Each number is 500 + 40 x the weight over its row's rms, rounded and kept within 0 to 999. Layers, rows and columns count from 0. Numbers have three digits each. The size before them is the row's rms in percent of the matrix's.

# o: layer 2 attention output (transposed), 160x160, rms 0.156, rows 4-31,36-63,68-95,99-127,131-159, columns 96-127
# v: layer 2 attention value, 32x160, rms 0.141, rows 4-31, columns 96-127
# up: layer 2 MLP up, 640x160, rms 0.147, rows 0-94, columns 96-127
# down: layer 2 MLP down (transposed), 640x160, rms 0.137, rows 0-94, columns 96-127
o99 095:481474495465466522468549509495468483498487516545427456547573526499400470506475396531529526401532
o131 099:457459496524443510471526484489500549484517537605496548506518432537555408446503473514454573428497
v4 110:512524480461537470508472463524546453455517493572490486551525424494494511569537543496482474437503
o4 111:466479516458506536489570553507518506498517458403532481509471559553492516519543458462532384640473
o36 107:469543514511579466442491600554500477481508493542515479518489504545483518493551509454479463628491
o68 097:565571542537537514528529555456481515452485481678514463496442534574478473477523453493517617412455
o100 093:531526521506525487477511583528506489511521510584501463525514553506460506465496461471543495496462
o132 104:492454485524526542456479558541501455515535530508556465552502543515506538493529519468447506499490
v5 100:493461518481519500522436510451556511484467501430542552552532522398532466472557554450472544549471
o5 104:525523457481531529538539512523503492438505550562524639545521516541517537483493446510440467592538
o37 104:522524518530516517509512526463481453512515484597575561514496515528581482476544518433471533636485
o69 104:477548476422488463496499548545455479502446479666514526483471556517525464509509502449477500694492
o101 094:444540500459479476474465467438462527496483424665514549498575491478502426496496540486452520687543
o133 094:471507504507475476513468451501474506540475467608520462521485484476569438496521469468506542589479
v6 103:487574626457483517479511524525552482442494452453434539486425464482537593507545478492559432457504
o6 104:462490446528511552562499519517523544497499462588549499483491486500498473473515530423494457539543
o38 100:502508483488543402474487477447563445452486485544431483564490465487502560464440504540456573426512
o70 111:447498508432483474483503489478500518545531593570496491523447494468493495434563532469456517427503
o102 091:476465509487490491505448498503512504524453528592489494549497532568458489504493544546421463518495
o134 106:490482534457466446520533448526532451469502420534462480591541545487440502494482495531537434538489
v7 095:426490535501526503563558532506477487541526487488456528486500490442531569469578478504525502549520
o7 097:500542447491527495524479537453481550515491533393572503458553588522511512483467522415492361670487
o39 111:494521511504499440502524487449492455497491456344488494499483463505496519491509500531488573301492
o71 122:496454487473521453509547524505546503545509490346522527514481459483525498471486514471487616283521
o103 094:484426480522459484531508509477519534558480526369516499536529438529526535523422550512482523386530
o135 082:454479415532443427526509495567557491490517478321466480513492470521501545498423472504473501406551
v8 101:472457526539531491429544464531534516508554546522572548524562528488514513570461490478410480556576
o8 109:459523557460461512456455427441418512533562534409484488507480534471516521552472506582562377638468
o40 103:506533488476533515480513471476519458490575526288544460509397520498514546493494494479497389524532
o72 097:540496522436470514529531457472488470441581506384505488524494530466428518503472475575470484439476
o104 097:521519514488431501545493454482493506478580457443501435489462477506448529619484514564489462572511
o136 095:535450493549447495514500572551540496521573513361513482460456555526557587519529490453457453490459
v9 102:446459505435491431496483455491490495487472457463521491423456440524513486489488523477571464549525
o9 095:489531463512546488520610465542524485500457518459425517538498539506463536516527468465395346640472
o41 076:521452489538494529506521471498487489505486482525517456496476601476522529521520519491515348714481
o73 137:477499485482490521499536485521517524499437488435486528501495554524526518511509525497510303772475
o105 083:460507450474540474423514502486533554460424503494451519497505520482528518539545504447444431619509
o137 090:517517474530479514399502533495475586488459550507444479475468544502510495516550499493520366711499
v10 105:496529569522476453426423493464498559481528558472583471548487510497489448529462423499448453483543
o10 127:471471499544489529493500458476483524496501472406450501535504495505537503493533514544489283709489
o42 106:451484452508531493480490476512531502502507552467470463517505514477476540456452463525466343678466
o74 092:492508551493524484490487438502486456524510495582551501492531457486438522493488547557466437553501
o106 092:503479531511454497504482446506482479517512443497488456502483557548476494534577504511484431607491
o138 106:515466521441517502513515497490519433541480430451522441578514541477465439502561511504479363647435
v11 094:558520533431487479483441546517569526514459455384422509518542502526482512530483547432590527450453
o11 110:545484489454495487556555508556533449478536469601533527568509417485463484467481432543467604357575
o43 098:533484554506538453471492539482507479532532535676496517529516451452539499507544549472509480717521
o75 107:473527500467458519494505525489441508504434516624496506512471533478507466507527502497491397741464
o107 090:518547520451533483493485518487459497482465465686466532487507565455460436473522473492445522626501
o139 091:513466527479485474517556510479473535533510483639528477508551509472524437450523516465529528579464
v12 103:512455521469506482495470526426496518573467523473459474484488473463466509532359497504512516359517
o12 110:504507537468513517471579531524528452501505432540512412537505453511467456556485502501481607402492
o44 105:498455504498515449514453589530513522512584522513507457480475565515483530499467458473492406723507
o76 104:492527571496476514470483516469483496471471498630538497512499499523520494506478532549508479696452
o108 086:563464573478550470455490485528553476495511488593486464482434462428532453490547400495426582541440
o140 085:531469569468488526491504576505510536568569516531586469510446551529484486457516490485519494612448
v13 097:560579492495529570480558505529545477520500452448487489486502551470478516468523498547530531423480
o13 103:486466463508461423522461477499496533445528501461463533475565456488468472498472527448534488468496
o45 118:498483505409473476526494455527479530493496506399492514464469478527478475480545483526526546359485
o77 101:471450462485449464513487477532511537509560542350473501535485471450522540472496544469528441411488
o109 090:539478480490475447557477452470538491538496526385502505507460525488491536441443515511529452380517
o141 098:547494519412499396502492394501495573517442502391478509522518428489470516457448518548499503448550
v14 097:516501451549528538586564503418563468515497503501487512434454555620508493521548515530515508472451
o14 098:463479551461481524457465500455472555520498533346431476507541520417538546493476480471496405526509
o46 085:499498543500455438522567460496480479506427528352527465534552462515471464476454466474470411544521
o78 092:550496496518520440544506516500435461452493517384478468547562485432420540544493511489486489369500
o110 098:551509579502462537536505518458398523478489500336522468541554492511490532527476518464521427441446
o142 090:532466503559451458499550530505470522528534507346476532474470528504442456500515460470438399485450
v15 102:511535536492501542506474480473597523370512526466495465514516567491478465555480497478487534462450
o15 102:491499539530555466498509458460493478507423468508440536541536475438519523501492461481531508426560
o47 078:496508481494469540568541501537455507475503495581532454462502494545516484517552518480456486567467
o79 099:539491509510492512539520513481456484492474507612488541566569542484473570535529520480531466581465
o111 104:554530554471533515533578462474470456508493471539427455532529515509475517537481494524501434513525
o143 105:499530523554486502458473494500463492520570536577485512443497438538527523501535498464436542495497
v16 100:463488485605453536533461473524559548536480463551516469522491507561489503492397529545573446533437
o16 133:510514463502517492505503523488516476525517501634510500470481507498481491510495483500481737226496
o48 092:519486508489455517519447545485558560558423462620523537532495455485485487545491505529581597455536
o80 087:521523496517496568411487542449480527557551488511478513430468499500484456493516438424480585430530
o112 105:478507494467462559490490516492455517452461512568469516473531439554463454495467477506495541360500
o144 098:455476474521474553507501489500525534495448554669493502504518473503470455489441492522570578397499
v17 103:481538520458536468517527525531482522505475574629518501569449537437584477452558449498493515519610
o17 110:489500572497509508479512509463528523543442476402527441511529557504532463474497549444538366663404
o49 104:512525467445522465529543475529515510465547462242505440480491445515509537487476455520489465354501
o81 114:579475505466566474512547510530539530489567535413467479555529481500497547491469518542511503305544
o113 086:612477506448538514563561517531531472541534490367473448563489464517552520563533443539515423424490
o145 100:542558462418579475537500563575510461480542469348483512482479458552547528509494459503503486452488
v18 092:479514503501438513470487502495496496498573477420441488466457478504535571525469464466525601499470
o18 093:540476525549526509528512488550498451515441485474513454515468464484524533495520513487528534520556
o50 081:478471445552492555501474460519528545536534595558512508523539507474487546491463499505521529547469
o82 091:466567495570507530495498474549473475532481526587536473541483487521518538544464529554507534647501
o114 097:508486460555593490469552507576527478518472445526534586506493489550566480484509524515517594479436
o146 089:566558479595530523487515504404514514498547460583519557472521531461484543480498523481559590474429
v19 100:450552499458466505508451525441519513463424465378497446504537493493509489494493507509502574537484
o19 101:526432466516517532481562478502496562517520513435488449494520542471457483516516436485504329673486
o51 104:541443514495508500500534461466500482470570502504560481516554521459541540492513518540518374696453
o83 112:490498485519445539446502483486525510533458530607500506511477491546498537490500541527504403750469
o115 088:468421493533495508444482494419497504586485526632495426542509502476515576474502561510480534532523
o147 099:510487514453514528460488511497466522509525536551514476488554553517544493503520524510533419691528
v20 096:541475503571473429541535458495505509560539498473447503470512514524441475510506508403510515522518
o20 123:505483491481489541496537498515502505461526502340503482513513522503482507480479483476495273752472
o52 083:525433478506452533476562463539488529483531555368471466482552490465473494500484497518528336675459
o84 114:536508494518479524472521471500511487491520477405537515489488530525514512491474508538524309747471
o116 087:559481503570545494480545501471518442563490463456506461539482574497478568433453570472498476586432
o148 099:538475488530486552513520531456508572478490488422494514498498524515471491479495503439476363695454
v21 100:520517547509532439428531492417523495467461493511492509550504472498518523508614515498463488537463
o21 100:556431501535568526504499492503545516565492454619566552496536440486481479498534541510526535478594
o53 082:550479487528568474388527448466497462483531528610481495495535461521509537471544522551490496484494
o85 096:523552512483563514507499501466552497469491517711477496478467455532494516486525505545475549562516
o117 099:530511506483570588463513551507525506486537508610512532483434513514545492521557500498483489651482
o149 091:501524543514504568493524541493476457524532496559510535483483548524508549512547488487513429613489
v22 095:481468425523505530557537453511463488496510499493597494521458479511495537525513453545438605458509
o22 095:491526554499526500475510512555517451478475510461428515469513458473546546558560447534447490434497
o54 073:519496468506497545491492532549464543522412564581546562433525538552562456531510501488520521525489
o86 090:445521447524468500550475472475457500452404523533498483502557533529503518567473439539528435607474
o118 100:458538472467534506464506507486490498399488523465557570513538566459533475434502490483542430624472
o150 089:477516502517510546410427441450458507476454553514516484515472478436526523493548516558467517436474
v23 094:532508432463513519442455515560543570520495559550523469518436545473517541469525482494527518389470
o23 088:535484489509511475501521484535530477460476469496506446520512429585508515487536475529487543487514
o55 082:485519422537456505480428467540555608550452542552515546485509484548518514449489504496485459656488
o87 102:468492465562520421517490497531427505522505514552528497599540505453504523503470520468541497494540
o119 088:496481481513522424510550436558485489476478443504488530548529522506496401406539426504522463584492
o151 088:454507473526496449503492388503522526511500416515557487552498480436472434420548474530503459546432
v24 095:531489526437518550494543530472494466492465499644524501517515579502507472501534493546416476483542
o24 106:497560534545498461461415486457484531506429524673465547480528485495535497526500554493565687303499
o56 081:512540515493512482509504486504523473473450451586507522479476450539534453495528545506465633260473
o88 122:553472482497517452562499507529492520489476514551465514499525471470488513510499501475513628235527
o120 085:557542530459429500580474499484447512468503491511436477481516454495495479606490469517526483382552
o152 091:487515486529498453504498493555513457498517530593476529458525406538568476519514502542445631290528
v25 101:541505514517515471454546474480518551469522540508497537515524494560548489519604493553479499513503
o25 107:541461496500548519461448470516468558521526518440548454434500472536520506444542465511519329697440
o57 096:472526484517482534459557414464508487499458482428525497489510445507551566508507498519476478479458
o89 112:511447499495537481519501496479496490549503544415513457536521498462486496468504468488479519343484
o121 086:434425509531485502475435530510458498499552494434504402505516475473475479475505510545561416554514
o153 096:462457514471425468522523479534471446465545424404519507529562536440511518519492481469515384567501
v26 103:476535522622542474549532499502495534491552485468528526466558541553519474466514515478533452510415
o26 105:401459491506446577465501505502474449499526454584489523543420541497508547475522524539508531476461
o58 096:485494534524479452598553507507467434487458441569527487525542492543460482491522453527505626395539
o90 081:491513523459468541476488544564478522448595503452472477496478546459459513496510504522454499451495
o122 088:514530556482414539471449508500487526491554482554540442522542515507503507541500562479535578455467
o154 093:532491556490464459571494526504562519488409473502482487544456506536451419503487490512500550461504
v27 101:505459497499518494464444481518468496481536481518471542473496493468477536499427527562470528518534
o27 111:478501504496509518525532490548472487524476492390491502506494519575472505459500501511512399719466
o59 093:451527527553477531482469488539465494534489507464545571533492539534463497505516494501521493631517
o91 099:469511544560526462514539479520524522452516449537489468514517504478455526504439445514541508555479
o123 093:498491512514508461478543502536570486487500497519489507473532463460512439478469457479543582435442
o155 086:522541529515504563545527497453526503458483506424535602511485554460530375478491503499508495570453
v28 107:476492551464447525466546456492476529482504553534483520479417420502526503496500492512536557529508
o28 107:453564492564485487541474528453532532503482440504522535439562514510531485485544551455526456573501
o60 103:477528502489456477521497492511501496507486494394516482514478491471531564480521505533505454509504
o92 110:450484501428474496502534521532547542475524563359489520511521483458515506463507541490519362572507
o124 091:491495491457467509546472486512547535492472550411456537563555461527537496492492499498479389529494
o156 113:503520472461447442496514523558511464510531481404509480547521494445478532541464463495450367591473
v29 093:461440442510553445490480521507510460536536465488467491463491482496488520547507472392572525427557
o29 135:492479526483488539503538509520488497481527513328507467547493528498511550495502479493473286759479
o61 103:477529493548518515453495518495497497489542554358482487507508523504461510506468463461511324727506
o93 107:481563525558478488507486490500471434460483446490583477533514518555493512512467508556475478691478
o125 097:478490531572527466456531498519513482533527447440579479517492494469540514490545523467465560607439
o157 094:515505483538503527494520548491488494514533465362553490489419578499452504488548482455490383687427
v30 103:512518529519527453479501459512439468404460569514527490521487591453480488525547549564504475496469
o30 097:489443505488520484491567485466532536611475505494504463481480531570526484567553479548535420550456
o62 096:535494461508516498531535432491506520488480480579556460403494573573513494426519502528478501432448
o94 100:538522529562513469538520479475525495505480503674477474538486484529501517533474488556488606373513
o126 094:600507489497520493515563552480513508469537520562452500463500511508488500497522460495575419568511
o158 102:550512520551478430480454476521506494547493520572542478487453530511481590459568484543509522423510
v31 104:535561487624508471510524541474510528477446487558436479517509514608464529531530498577521489509529
o31 116:510426472467471550484519503507512581529568513338494426488527528471509510463500479449451361629467
o63 081:579460495513476495449518465484524543481457542376463520559554457442475550465422485525549383674573
o95 093:561533496517487449484451456426462488457513488483489438536517456467457515504480459524472434595513
o127 095:597460533500466516546487508440440544465442522443483449566493489513527530513503495445493472500398
o159 112:528490512511491528567553502511490536460464482412495514543502562460409456511473506499567348647457
up0 100:505531467498454504452480525480422540431516521478484513521526518518512534523485397501473582552538
down0 106:470576451442472493471523520521491435466555564549540513513544564547460528462458520530483561505468
up1 090:456462550548504463501514466450382492471570489481550490500509481537540466560531480514468534493508
down1 091:520571487511514510451532491544550543540534502516517498463414561554514513517515493523427485416501
up2 098:514490505547471463478476457532522434499410473516479519514420474565536493517530524544471474551441
down2 113:523520522531509482598502452501491474488494485530535463443409491478537452503486525515457465446467
up3 095:570517504519479493529540481444451515525447583482502530574571560466440508547521555478493498497479
down3 091:473485460488510474401482479556516479505530501529496449447466497532473562557435469527399513469534
up4 099:472512511516521442456424532524550499465488547444390459557514447501443451468425497484438505543532
down4 103:492534517520506513561485439550497551490499402495520470506582461464600509498476496564648516515481
up5 096:526535487516531539434475570440525485435503503415490551545506427492534527543464442502509516470487
down5 096:492510579487482541439433458534445593447444461505445550521572575499505502489535492592504467551523
up6 103:458545527518510452443473469465503426543516532487477447478450459477423474485490527510528534435533
down6 110:464522600514488487560497523477527494428481481479451475556497529441533468457406533540645506530502
up7 110:561403569464469483451450408516546612453563489563489465443487524409472524531512551504533460544552
down7 116:524519545512491572529525521487506539515475434479461516489569460561522472504432597527555546504531
up8 108:507469560480517426444547529475456486486495496447549482548508446468497474524491434501534476413440
down8 106:492432548498513467551466503469509437539545489487484519571565458489527504487514498482551510479497
up9 110:456509488449505486424521483515462522437456474496462507426452536502537492445517420545521466413517
down9 118:481418495504487522549448486553430538476478594546456480606494480476435503490517505512465476487492
up10 089:458439470535483533462529479476496541452488518502427461499456464585524562551463511522492423466466
down10 096:473423432485531550488491511483526548512498459508488461517454460549524501528535546496659495568515
up11 088:533512459432497529545465490454472515523468496517520401488479509548485470505416549497506417460451
down11 098:484512462493498539431532484476478509480508560479508481495496500435463482500477435492323481460458
up12 108:573494473556520451462520466489525528467486469478518502512491483477411515520584484440514520464455
down12 106:514416472503522522518562479470491501482507503521387558445529491440552544491492584563484466473506
up13 093:476485552548405469485453517424458544492550480437432544463535415507482518529505533429499483534493
down13 098:538520568503483475505447532484522536497562440508518502477511492525580520534530530465619494497503
up14 096:512478517486500431492486491548492444452443528477471530507496525460509449496514450512509401489495
down14 091:541521470474451497556520523529509546489453498504466524490517468359444433441482547461484463436465
up15 105:487547509478410461545524481494376483507497525524503501457452457491591498558489531480454480498511
down15 102:523445450451464458502548474466532405548562581532507506502502493482421465483491489503393519471489
up16 096:526494499452382530503444474498406558467481450512430449496514460494507562552493451477406435502527
down16 088:561541483509488565513532475481520442495474529511520492500527456583459525514498450534404530403506
up17 106:484499489465511511472522544517515457463488518518506512577488493447528468514492413518484530452419
down17 099:458471500478477512540530503496515521477581503544514519510463496540490512517586493442503564500491
up18 109:529583515501430471462484532520556529457425504493473517511458445489484510540517468521570433465475
down18 105:502497517474491485468582494471479419439464494510509444520474500518559468476496570487564484462444
up19 095:522532550487485437433499539504561500551496422502470470437486450439468480481523415537466463466511
down19 089:544454503515475558414515482514526514491477533523484492556492501484548493540580486529430536513491
up20 089:528475498498555498525538416463518460495495433496535501525583531552452522551556435550436534511430
down20 096:508540452506495509417505491476515473498498568503502518457457533533502467531475456506321534465494
up21 098:468486496527503496456509446565491520544510497449513470491576519535541467570499435503480465444469
down21 093:446491465476456525524513555473536492503514476458485513541511502476546482464542546527441492510527
up22 100:427398496494457500450521465475403504487496514494492502547517504493493526503536377480478478485474
down22 098:486478534527486515479504502527455507402503602536554517453493529578444490464471470496446542473545
up23 103:462515556475522441411478547456506517475566575463476450457526418486536556500522485454499498459524
down23 097:480450462523545535483484465521500505555428503497488480516481478522482462495559532499513521432455
up24 097:507546455493514485404504507541524556488466482496533488494502445541511435538468520536461516460464
down24 086:446446499495484568551561505445484468611448434502461515514562508481439491469530515546522496521475
up25 101:485487461528451489496494484515517569522513537494472569505493510474571533521527477472492406523491
down25 102:432470531490464445550511492495470499502533465537512478522505428479494455465498549526527539515487
up26 107:506531511513458472542503390489514453461535516453450497444550418487454540483535423546512466534406
down26 111:549484524533529556604547467578470454491490486506509535475478473423512474495481457503607471520494
up27 104:495457449486499466482543417494471571529464447464538448504509520491527472506515543582520535477561
down27 108:516577493488459498415510475543528487482523491483507468498511512532440492529547413464448456505502
up28 095:518506497487519505431454457455491520493480463498447420492509448517495585546529520561532522486495
down28 106:491566535513545483538491489445476539491458460518486491503532484467544490543458515567678460512487
up29 097:510462501510462537478505471484480449545541487551540542607463484549527505489385420467504586499444
down29 097:469511435433504566459559550493511431544546555617503522536487522560498574480499465515371494474477
up30 097:557439454475517497513549446534482501539464469505435518520574512484503480476511517532484471523475
down30 102:494556477524501530418519492530513472476503553462507513428470497532500533519474442513369509460544
up31 099:520512516538568489478530494515483558518479521490507517508507508496471544466533532475540533503496
down31 104:498524451503578533506464513487548505543488482503419533436485509514501550551457497527562510534466
up32 098:547449488497426453506543441484477502487482453486540491512579494525564439464528572597507509499494
down32 100:446485464512475454411491501504548458517494565527510489537500461563448517528484434527408487508513
up33 105:482512522520455461489481485474441556469519515496485465524460488531478485474490535509517490532481
down33 115:507488498479466534558513490502493490470455428482474500475453502456481520492495530503639472437534
up34 114:507470459452462489533537507505522490509497550474543422513486527468416525498568413496490456438500
down34 121:529488529529482480648497537507462441521504454461561505528480506496583452514540486504505476495560
up35 114:472516498478541509435540510566493515485499512473506505486478516500535503517542474458506451474466
down35 113:522490593452502455515535516497495507477506539484515494513532569424496531496582457440485469505546
up36 097:464505525580388463472480453483475512501436531495431507484464482559460514523501541436481477531512
down36 101:563439594485507463506473494503462545461519462464473543501555484499514511445530527450561550539520
up37 099:525493450472473474449492441517546478516477475447457467447522484530448485463513461510445486487418
down37 108:506499470512493544465509523534504510515524605525454526495493572456462510494469446499331492475537
up38 096:471469555506490458425569480439464513464483497501522490508473515527463460507509563494508536532485
down38 103:544565496516509458539580476536486529562477484526504503501473525479408492489497543486419529447498
up39 092:533405525528423423481428481515435503477523460464524471491513486460530513569519492474494492464513
down39 093:518472522505469486479480535454490493564511498465516486505517519475561495482556483483535490498415
up40 096:452463513468473446505477495404397533431494486538421505456433513512450494533480521476519542542500
down40 103:533482599513546484535510520536510448429520473495521481480494489508559511537489537518634481501556
up41 095:451453553476420452476527472474463519587539479496503484485513507457547541472487523509468462532473
down41 092:512487453538506483544499545475554492524489512543497550434561476558449563494532537605478500473486
up42 103:410516479478528399466508461513510518492463521478489434532387489461458534528492399452465483473450
down42 109:543507533550499515522502577488544494524553457522535431572497499522534449511601479501590536589546
up43 101:531503558514482438488407508557499486479539548506451458501482403418480460535486445530458506490541
down43 090:488558549500484500576575454477492494506451508475505476547489501547505496491450556522486516553484
up44 102:443534460479420472463517540480431558504491486483544529471493496467524483537535438505494481507502
down44 100:500477515491486499509518505538535471500552489491491509495461517548426504540532513457531523550515
up45 099:512518500516478463504430473450525529525465532504464519517472550460537495495457532468486473579403
down45 096:541531476494445567491537503533462542543492430480493450450511477591515522539534502495518546454517
up46 086:446503447524436453537471450503492483570480445466482508530492516484525473503540513440518536496482
down46 091:505570531468515500517477493495493514491519472468528503417500533561512489501508521548528501471450
up47 097:508487447475516493451460470587500460574455522496533466520488551620494475550454468472477496438479
down47 085:474471458501530553450599456454488482451538570507508534495561514493495530513503464486422521473463
up48 103:490449499460452472428538422539475535543428526554460454482495547411514497539493573554473495569474
down48 099:585506450508511450460539487451513520484495564483537489445558497498452477556509517488522486509503
up49 102:445529500486495460464508432488575467594543425440490471462540450405417508487517502486517538459515
down49 107:458473588518544577631533524491498502522520459552498508551435529469550476509489489563581492525536
up50 101:396452567442556479502432486486527580444557523494449467552539499397516502496464490566484542490494
down50 097:547492460479540551556561470531489457514446458517512540448487485575497516510495470525597459443506
up51 099:384488451495488516516526432492466530528509438493527514497451574554561484509490523480478481468448
down51 095:523518541477498554488523542497483496471579563562503495461537512545468489493496529470449489470519
up52 106:376462443464488439480510510530475543548499500422500471476468490543568546528523545499513522459520
down52 104:456475554504567506554483496526491397402485538501483461586511478476482509494490519478524506556495
up53 090:561518489554494496504500520520454477510416528521543510566556544545509437562537489482529497538514
down53 100:522563507483474500415514477484539500524526508468532471473474553508524485498467497529402525414450
up54 085:484433501535483428504454444512435528510483509501512495487526510567484514551574522504454545529518
down54 097:500550521475544501483527497512505508562469494462523503437507524540521474495501532534446505418487
up55 107:595556504538423437521540445531504521494481510447501483484464480549502455543529547566490475499466
down55 113:482474549518495513518457531519502538486622576510491498534562474435515520483540510498452494417534
up56 099:541557552516470529433432530483499499456427430451518548548482443503494477515487515512464438481500
down56 091:510554561498537545447528532520506537457489481552514512456524494400441481489455489511420456553557
up57 100:463492546545480443455503500471413459515543513456533463524503426422531490478557472489510573442505
down57 088:476444460517446508491465522491508515567532481502571505515521458430527483509509524489539505527523
up58 092:453541460499447503495512453491427595547494467478400431487559498466546483494470514473473414509478
down58 097:526512499569485590500572543509508471489492518491463504489490494494454481493529445535352502452549
up59 109:467484472479492458491532517550492518572524493447510500455493551485457512484470496486502463489484
down59 115:435439514528452545518553490483471464486588570528596527519546478449492507482519527530500442488497
up60 101:537469459434462502457523488527585542549516487454481459500460404500486503492560458546462462504469
down60 095:522534499460484525482530440518453501499593566503486524487553460438505531499521483452465532455533
up61 105:479464526527547439447572464548454474486508517483483487519438560497569489550547456454531487381476
down61 096:504490542515478464455424505506480514469517544508506480528497512535527498510626461482451476528530
up62 094:499496529529465430492548489494531528450576505452463460436539495580422522454481485500508418507424
down62 098:512528484491479566474507543508521466515549438511462524449498491497583534505484466526637473512497
up63 102:511477503523556527473479480586498575459487453538466494424422514523430538502563559498507516578543
down63 105:524522524467527534530487513458513487557541463444520501542578405487534494509476549495508503423537
up64 096:584492547478430510484545503487432493509509544516490514492478436572544511476499465525403524575509
down64 094:487609473480470564514483485499489496511464537486507455394498540507515540501471419436546470494454
up65 110:507444506498480419519558511479446552530551511479480461517511534564448504485487553524453461500471
down65 115:499520532484479483479535472549523476495516587493576512506516558466457497479491457509451512450450
up66 097:536513535533503473530452473546525521489503503540458440507490477428573495494487484538497516519499
down66 088:582473555481483521503439493470485475495495565477499475504526491460526504488507445663525537524541
up67 098:466545429525478455452441454529459506486455481484482492489554552462509610482522470512513555500453
down67 096:525403544535476489530517522513477447515469517531483515501457444456510467491547521459562501569532
up68 095:546490493474512467450493505536456578481444504552540508499471459430444426529468519471545485484509
down68 088:452541499512476523513478480519517524578527463463491486536530463568483549524441510512531480548471
up69 095:479442450521513436456492493520410451491504503449498473528479453465495524499516375459502504442444
down69 092:543458529523529460596451474520517439484574454504516499549494486461585465515536469544537502531515
up70 104:508510462537448518417501455529461534472458467496485503552483517479481448539521537490457515495440
down70 101:504516514481530486530566502483502523485543502485584437462477499443460512493440479545506505503498
up71 092:537510484557474449524466478521446613444487506491471475557478446443593581454415548507461478532501
down71 101:542547501501497593575456531454525459598505387551501472520453488478543466492502544503573464519549
up72 101:541528534511522477491441503476522525487548497474452480487495480512474521500512525502489502492435
down72 100:473471509532538498515564477512570461505512438476518519485468457510518495536431477533639442541495
up73 105:419500528555438481468522474458369543474519557538526496487471555502472535448469471396445520531486
down73 101:509572521487499469569503558515503516461517581463554528536476552496388506448523444464460449465481
up74 096:469421460482432409496506490511464491487509521494477486519537485514529517503538505432451529512490
down74 104:529520478491492523492522489473504466526466457471518498440531495544544478466501505533564487494444
up75 101:465484569514463498450549454560518525461499562550492432540516505484467470507474446517502457538465
down75 088:476460511548520462510536507481505453549484521471496456550525475533434464519477468507533479561391
up76 099:490493479500420552527485501497398548544540505537465518511533482483521533509511584498437489475449
down76 102:523502507439457575473541500495490465504491555474549485466496491457447514537453425480450516422498
up77 105:501476534474530482469467458473446605531492469538552464474432522438541499478483539556552434485552
down77 095:467458520483516524492518449484498430545445488452556525505481522501515534488530485474428448533430
up78 099:490464535480476415518495468527526467508506503423482432483534487563478503500534512503512527626392
down78 094:536528477464479493511557495523498544549513383451520507488512509513551466470498492542519484377476
up79 111:493484489502429435524525432507451518455503570491510458511541484471553583518517547539521515566505
down79 114:495513494484520535546453592485509546533459500521513504507484545453487475494459556519505523499525
up80 099:441467487460476485466501536496512543500463508503506481530541450515476458504515510465480469534436
down80 098:535508462513466515517496468486471490503497515509468445525492525407500490475494449563401534411506
up81 103:541515484460437423500503439507532522500482521461571524480495547458502562498525527544488493539486
down81 107:518486491503481538463528512476465508486513419461468489473512453472503510446458537516553524478436
up82 097:473441506557451535523422495496499494481471522458472489567525542430526552499465559492465488478464
down82 098:507481481475537485554500435497495523495522544490562542515446555557489600501515398496587457518556
up83 093:470410524514471538477515496450417463506478501474507488553459452520518484517555525433503484546480
down83 100:496470519483492549528464497494494532476555559546554546514495513487585522496485450513578479514510
up84 098:539529480480536429423435513485496509455518550551528465459500457517536536479452558561574515473504
down84 087:502414420488460490514553444470493427500487443505487502475521443464495438506432473478557513468473
up85 095:467521489508452497452418501517514525419554543465543451509485508458510534543424534517523485489523
down85 089:521499550504505532483595480519548462458494477521494482535511462527563511459444449534528487394533
up86 107:553488532530455486530477456530446498472454584522465524425474578471537521512506532546510478496476
down86 115:539465584496498519484553506483499503448532538490559555575455577527547481517498517471519526459496
up87 102:461488443475525541525461512539484525481525478502556487504505520499558514461484543514531469460439
down87 100:532488533474504524519512527526484529506537564482494504532497494466458489488474471506364501520508
up88 094:528498462458504417521479465521518520484531493430527385568474507440558387526466498500519518482495
down88 090:517538491542516517467506496533462496504501519498464456466507482581418534508506468496505452505507
up89 100:596497472445489418502520440480508498491445536503496486478436528558525601511482495547452484429436
down89 101:497530448490472568489501427506471471495489509505491545534490554502446489498485432526356525422480
up90 100:524484512468526453505532459463431473502498485464520489484478494500517558495501517478466510492519
down90 092:486551476524522586491435511502506529514457496479507466472534511595484496548400509570465471542472
up91 099:549463544521451416515485448483516511491579510446484501464490481508441509521487481485509478536456
down91 099:522575464503528556472489536497471463539495451460486480443478479581597515534459509532570492470520
up92 100:498560497536441512455456495457391564468490504441436528540494526510486430530485518493456559451482
down92 094:554509494519494534515488471556510432469468513519513546527520498564488509543547480468605466488547
up93 105:425490493494403523538503442511441544494509520456461467548500499468491595469494509491516493551424
down93 108:457527435476469458455546525450501450573562499548523486441479524481550485478512550424571521411499
up94 094:498487512509591519442543447453528453507526574521593454550502470466568503477494459476504463474527
down94 089:486498519545485466522487527426506477477592468530495570576549448474556506467506462476431511571485